config = dict(
    d_model=128,
    head_dim=64,
    d_mlp=512,
    activation='squared_leaky_relu',
    rope_fraction=0.5,
    init_std_qkv=0.0442,
    init_std_up=0.0442,
    warmup_steps=409,
    schedule='wsd',
    decay_shape='linear',
    train_tokens=138400000,
    steps=9231,
)
Each number is 500 + 25 x the weight over its row's rms, rounded and kept within 0 to 999. Layers, rows and columns count from 0. Numbers have three digits each. The size before them is the row's rms in percent of the matrix's.

# layer 3 attention value, 128x128, rms 0.207, rows 103-127, columns 0-63
088:542531514472491443485467513494505475515499509515517517516482522533480479473513505478486512506529504553497517486538495464531494495539503463494496474460466502472488511464512474533451502543455490
102:529452483532502506510519536495501546467507479470469494506518558500538513489496483494458520482525512492528487472525544476500508551559501520478476487519453511482488496487533536506477500501509537
092:510499493519482490475459508488484518508459475507484467496485533500496506496515547455473501475474523496502516461503486495523491513521515481514538508480468519506467530473528526511450532510541527
088:516483487485466528497486505503449513535466534460502454483518531524506476493510465536458495483508488514523492519477490449518518550536515507503496494543500514491516500487463508486464504489540488
105:487493476510474508484487469500501442506467585478496461500519452485478535531489501517502481503555494477512486521483473525497496495477505458544520504551509494547506490492544493487505508490509536
097:485497480521511564491535512504475506492502450481475481466561537436521507528490479503494487523479482443483495458470507487514468516470506509493491494550546517511497497522468504479527487477516489
107:502516504525518515491506519496460540498517546492503553500492492461516468510508465489464503496485501472551490490503535511509508502497513512530514498499491490541511520561463509509493517456522526
110:499480490486511540485513440497518467495519509442537491502521512542468515460528499508501495533495479501494494522551505532485534472546499483503497510536454486513453504493545509480456521492513488
097:483474496459518505505515510504548491437511495494530526501480460481491511509515490501517474481496485496483483516506509560505560483498476536447492523482432508473503473514495512488476489474494532
114:482485484556461545470492508495490527502505492516484491514472512477528542517509537545444517520493507510501506499529513495504523484568506504496443493514437517482507532487490523500472502478511486
119:501543526512521458476484526504473467534501547497464549483515469486487528516440494474506487505529525478444509482519503510552520540460505482514463493484534507527493476511527492519501487512496532
107:511497471541524541522522473494509515527504495477507447520478505510518482501508520481478500549485471480520507489484519468542491505518510455521465519485503466552481544533511502488498518509537467
106:514512458478526511501477455495473524497532519503496468502488514502526496510493475488521506478557459490484496416491516473486465520477518514532506497493499475537495530500487523498520499496520506
105:507507505499501512518527487498468550519479520458537490508471532532518488539464495507479503515501479534515501464479541468488480499532508522456559537484489492487473515482463510519508513495531487
099:471548521520501491534559485498503465499522536519498463501527469512510467490511521499491505551490506516459522500491506527527493483512499514502525524491492517515484466474519426519549523471498518
097:493497531554500486516476526500548489468495477535504541515554505463519519522493510499482501503491517457495495518475507546489508508478495471535538484472508491502497537457491466491523503500496510
092:524519522540489489468501498498478488527497532554448517511511507520510488501506530534474519506525519512516518480512506497496480504526519474561471476462510492490507543412509478504508506520463472
097:468499531548530494499504487505502453511462464525490502466541465493494496505519502513531478502476498477470497565482468527491532490422491519507476506532520509492514491488491460484486488511483498
115:490505504491555495489507479499489516514480474517514441505533511465474493521452466474471496509523487494508505498486485485496482481531501538497436519517547514511508498496466482491502511475529466
110:489486505457462487519491490500476489511482515423497459510494532522496487477559492538486511506556486495523508521504490478506484546557509479494480509547533497525530488492498575497496495497503486
086:464428492529495554483525491501506525478482504468499529508554486477504477492510478565523496498465463470511473518507528529483536517475483512488500491541514511479520504504498509473502516462495521
094:532471504543467532520508515503533499501476553495477501514457493520519524496510522514465505480459510531546483502511518511502505526505496487536488467513495502472493481502543525525477508522522539
116:513457496495511451530439516496514538479483492481498518509488530492507479530543486533469499484485483479490475500482491466520530546531512520520497435490525530505548489498498550473468507509475481
105:511509524522474513497489516495483508499464502540516502527471529536507447448523526513468502517473520527549509527481516476493512498507492461501514508475453513470472548425459482516469506535493507
092:544461471543527519482474477497498516461506533449510516513545503467499518500507464512483500494499480473483469495541518526487503532471509485551517476537501499549521528529546539456486516460555495
# layer 3 attention output (transposed), 128x128, rms 0.211, rows 103-127, columns 0-63
090:498469518511523474485512486542497480550534485497499479528486534476470530467470502532496453479499501496524525519469491489483510524494543551493534480471491523475493491529533502504532411451502520
101:531504457498482461505532486484473491478505495490487500486499516535484536467471531463554524514499500534507459477532509530486493489468477503539523510498506499458480524504523483510497558511465549
102:493474510536491474522473469480510508510553467480545493541529507522449546516506509513499511481482494517519498476484523529459497517514461523454519513479519500498481489496415478514551507431482517
089:548485454526515490545510502506499488512501523518476527496514439517490532492478503523535511537480514494496510512540487524542450467528474471509511484514512478458470525532499523529506560493520483
104:493510536518504550491501531512559479443470477564511480538521500458512521502542515507521499490509521486521563506485511517497503474484534476509524514490502525530530487478473525497497473492503516
092:520551466498464504515462476450480537469507528519491481483521486523548497486507552534506525527483467487489483480545472493490490446508489463522479556486485500529516518488468512511508561517499496
102:511525488526481460534487520491499490447509519496523527504514520557561505523514500477552533512485541493500481481510467508478508508485450502511478515530511471493481522445452490519506544504500472
105:504501522510511494465483480437518507581519501505509503485480490490495498514480513511490492478526484491483499571494533505505496508491491503538513506462480496470514522504507495495475513483494552
103:493506503468495527479495459486471483467463499498496485479463532531503483502495498472469523495529525503516455485492534515497515478484548490503486480556502492479512466465486496470502582579494533
106:492517481503492464505496521465493516481482523455527546507498528519491477513506484465520518527529494524541474504500546528489509473543456489519536489522510496486458510511530504496511517468484491
118:514528563505500514513468543537516492460507497498524514533524512480476519469523475507515524491486475539568500505470488503440470498520509492505530510480470515538536465478472477496506438494491487
112:488513500523484456510467486464531510522509500507522525503516492505503507513498472531510523527485496486493499518490536488491499538535396511459489478460528534526476525516491461495505485473486462
100:504477491521489472502530513576510505399528514534504494520515531459486536463507548528503504495502503492449514508516492543520507489486520506486506531510519517495481495489499516481494486516485503
101:501491507524503474536509522512485489519514536486482493494492487515488507523448526492500520501454472537458525506518493528566476509516466470489508493473503458479453534473508524513483505484473499
097:484500533519498521445471495541493502528481481500511535513482515531551506544476451512523482487522532510504536452479516502489525534470523502492500491457490488549546478442473551475538460509518510
094:469516506469487502509497487448519494483537460464500466508507525546528529529499509507544480496499528546494491464463478474447518508440485504486483516505527482525495473487489469513498527544504506
092:513464531509514484503509508485523499543520469464512511536519495478497531520516503506548474479522520532507524485442499498442500538511494517493525506475517510503457486523542490496500407459518465
102:506546515501476562507478484428502509577472522482485480523500487505504483502505465502502511501524474507526565521515457463502506508493509495494474490539488485543522465520501477493513510521522488
106:528510453509489511509474490445510534573481480516502489462512472518520519514516486511550519508502487508453529522531524500522469479509481481507523522473442464545496528497473527517514496501496481
101:497463482505511488495475514474485486430516501546505506557524446458510521517506493519504511510486484471486532501506496497521498501536486524486514524497479534468510520570497494555476471459490524
089:503498473494506501516478503428475524521477497483517517481501499532513446519495528467494503514517517500513482502494493485509488496479505475513483506521497500485482513480488516508463592539504535
090:505497546464513475503553522499510480557459447500524508491511518527483475517515514475501489539474535536527467494467528501457484513517487486492514482480520520493485482518489459514465523455487503
111:495496482477509442530486469450497488451508461494509456506490470507458541501518502504519507538491504471511461518535473512499506493470501499445494513548505553452458510553486485538477568521495472
102:483485517507489480517517486512500483592527525469491526515481510506523515527466509499533473505519514510556506513477484488512531526500496519491467468510529470459464480530527487492523470505509496
094:544489490492508474533503498502526493425509491468516502480510505529483519515535542504544528500500501520480473518507488509478476494464448481496520542513517527474495518486471490511448576512498539
# layer 3 MLP up, 512x128, rms 0.185, rows 0-24, columns 0-63
019:490483516527525513542466460504476499508462536504475520504518496487519485548533524488505497501480572470484481496518499525504485493507456483463478526500502512469493509474472494522460523502460494
015:482539521504523526502492469542510489496518487509423511516487492508528495503471500464504492465545529462530508561456471484522514503501500474481493519485529479460493542512493467452520486520528544
102:465499470545464534486531494535506487522491509477475486481497454518536497500483500504473510508483474473469510491467533448517529517478500484519463504466480444494547518494502483498468503549509501
108:476468532490505519479471518534519482491488519472510511490472498491460466521474497534456489517520513500559462505526534502516481508507471516534448498517514503520475491494530528464516499477507489
103:490529503493510497536472514522532511484476456487496492467506534524515512500520500466523510523468509497465480527505490496515497497498468483512523523545478494517455534526498511518502485498494511
111:503554526479516506499517504516421503490517505485541505480502543466483491491490527485437475524526499493532492485520500509451513482528471513480478527487508521490510475502499489513525499508474480
125:506475552505504514447502493522533528463443529456480491505535505461510494531517494488515556465482484504485506547467510498476477534468462522480502486478494454501481515523496494468511504474506486
105:472534501520488477521482494514449522544517517531509461413466492494518518529487505518507464497504506481459475512474500452511515466483480493463474515479495498504506497535464490483494520511533475
092:437472492484502509526480498520485484527508474482484526491549503515510476517499497484477530512510523482533503492484481529506509466532508469530516516444514448546504514479507516482469530502523459
011:468526531491538530495491473541476492503496540507492500447501523488485459526469478492470540472498491535493513522539475486552502470514495498504515483546503465507464505511543486476480513510460439
095:508533494529493524504515501524471502486546482481499543506480482511477539480489518498525509520510476472540506542515494477500496550505477508482459494467519509509493501515541460486497508524475448
013:543518496528534481508518525547455515496490502457506514460524503514505520490551498503490526504504486493497500506495465479523529525482504521524464489472518518469548548500535527468477545543518515
114:496511515524467504459501488517525485496523499511480492537549507487470524480519464484485516540484453503496472455549512522514486512478494514503503515488504519501475517500529471467473486496542484
009:458518458489481511504507507535472524497491476492520534495481519465503462487524508500509483517491475553514498494485515471490498509489498521561511537455533485472480510457511464474438503532513491
116:465498526529509506479542519528523493482473512489510550509488504457462487496494518487504470547558491538499500509477524503486542508506472529524478517440533503512473529487548491497500523494515479
014:457463498559495513530499507512470491522491497470546507461487492508501498454485533479502501489500471507485483556515454525550477504506451567463545539541428499493504485483534492483534508525487522
103:503452492490548523522461530515509498507470457503502537508503493471455502533512497504481548516479476557510511484459536541502499507536509510458480494480497484494466481499487495553525530512511479
104:532533456515503461516498481507494513521494516486498485475475463549538518500508518489538540517489505478463458493514509513476461494537486497531455485494513504446484537502488511528498562494480495
115:465506535490509496505496527525478517487513493460517493492488481492536566505479507511488467468470494487505481496494487521448527531512495519483478453497433485487507518504504515507499489482531524
105:514460480508501457496567466512470493458537545535506500522487487513486482515482489485479478510486490484470525489518490510536538511542478484448535476472516495558517485498496532506476518488473500
112:539510481534473547535488532506491531453535548536492489496542545492523479531497486498530470525547507469524499513502465512515470475508483488496501529532495497502515501497501485533503553500540495
108:512505533508481537496451509531524504507494500487508495519489512477455484508503483527507523489497450449543499532525515449504485489539490441511453509486470515485491504539496510469545513489462530
114:499498472429508519511479478515487502448522469478473494515492509525533495487505517522521547548520500496463495520506482507500524465486496445507487472507485548501496503500474527523463525524465488
113:537518506517478500497539474513488532476515544498549495525482527511487524507516515454499478470492463499544490510516486523518510483509488528474503486499534492488471467523542540536524518497519518
103:529514467535497515495497502516485509515464503486516511485509519521479517527548523532481537534449513513521473552487507432520535521447481498533476519524464492482499517484494447522517512480558530
# layer 3 MLP down (transposed), 512x128, rms 0.142, rows 0-24, columns 0-63
028:527470475511510515526531490538551514463478502493514492459521523507475505450476461547515508485531504504530498488519508462543534461500435486458477527558522482562511503484529488486531505505506497
024:493517501476507513515495549447477512536486481504538493492503525534511471478472537502551527508444498491509503517514490515462448499494459479537537512470547503493525506523509512484480529510521495
116:518497470511508526513531496462515490515535499492506506471498459498507523491509437506532502495499481480474506485485546470456485505520570453500493483515504447525516531537575498526495520528492507
114:505495486491487456530486478477498509486499493488511510533513487500519478481544485473485499508500511401494476507510510496494515501518496503469490505512499484472465513512485482507464563528488518
102:495547477493477486518501486476506504507506489479527503518516504501538493531521526516496486492537488467508539495504496473546499489508515535491460577464495496541525514494473539464513480484539495
110:499491457490475480492487486469477533464492488494516537529541516480495493518540429505474457492506504461494550537523534520514455516485541521505531482450482497523497505494506465514510511462507495
119:491467538511459534441520535526493535444512477525476497473483529457489476486522486476512530537487505518544518486504527515444478483480540466547488495499513480483525511518501493493523543495542438
101:461499480512418488550501488429518473533493499518494482491469491526518502514525521533522487509495478488527451512542454497443502504537520514504513495520495490517517513529508537552512495507505481
099:530485467485489542512532518467501518500517543486453519461487460456493476484516487514463479495531496461485521515573510465493538530521537465484448474474476502524449515472483489527504517510520493
020:496482512514541506508547505448515529530460493504498462500467481484483505499513528496458465525500497535476551492508458488488518532460464493488539551515451500512513545508536502489490547490481537
101:504478515477499499478504510549509483488498507485507533450497522509488532541472510510475539502538493509515508500516526458516511499474494481469508549458550489537564478462539540515450514514487541
023:493497516456532492522529503448540523527433507502513487501568472485528469510484494474495445509482505497474520473523481438480498512517523473538527459478497487536473519481546511503504509511528498
111:478527513511511505476509475490475532561459482465500501495510539500526505509502539549519505532491488527481552523471509501503460487502588521517474482528498505527501494506517482492510507529508500
018:470521498545499553491493521463449524506492498521495510482490508474476505506493472514521486518510518508525450484467504462497562499524473452519436496576526515544500499466488484510504496470494518
111:512508553503455474515511544483490476513472510517513477532477495542471485499483462486483440509491493497496474496502548507506521496456475481547458598463516509514490503491466517511461490513491455
024:494519493489550530528530513458521466485504526522503519503512485446518488464442474522503502507528485511507527545502484508497502520463502470483496502520543510512506481503506541520530500567529487
108:492521560496455523507515517457510506438509492547500452451513493491498535497501507478537519503489517485478460461513470504483478501486534509499495498472525527460525499511489525475513512475506483
109:501494496511474518496475528436502495518515515476488530498515519454485520465517473504481486500531481512510498518472529560522487514501424548512471524470508515511472521515499502509513526481512490
111:501484511474466453486496490557521475504496499459524529466455518514541509488552518481501501478487508520495493518518512498527507523503452512441464502495509550459534496497505509507470484496479498
104:515498472506547528523514483526515464516512514546501482455486524516474524492506526484529510500511501474516516488511509476453484467476477495506516546516455493501478538502493492534505513501499531
116:489528484517513498490496486438473472549507499484495497509469493507526497521468501541506478495494486494528580501476503495507538499488566495497495464525479527499468488528569458472501523507486490
107:503494521496535503502509512502481531489455449524452476499530486510514478495458512486544513511462514512441520485521481516507530484463479461531474515506533479527498531480504515486503476475543485
112:481484523496530502455443455434488511486485483461504487493531505465487516513497468521510498472507516477509529551511523526507525506492525484481499473510511495489452515462526517473471555463486482
113:500516513502535526508465538443520483468498508468498500511504503494491497532519506493531509462494476495518510496427505501514487492500489510501499504485466519519526485456505488472491468507474491
099:512485494490512481504459499533495523490522511500518520556529508494461525456492512502527541521499503502451495500487510506434500513515449456475513529511483486531463470533507549475492486517501518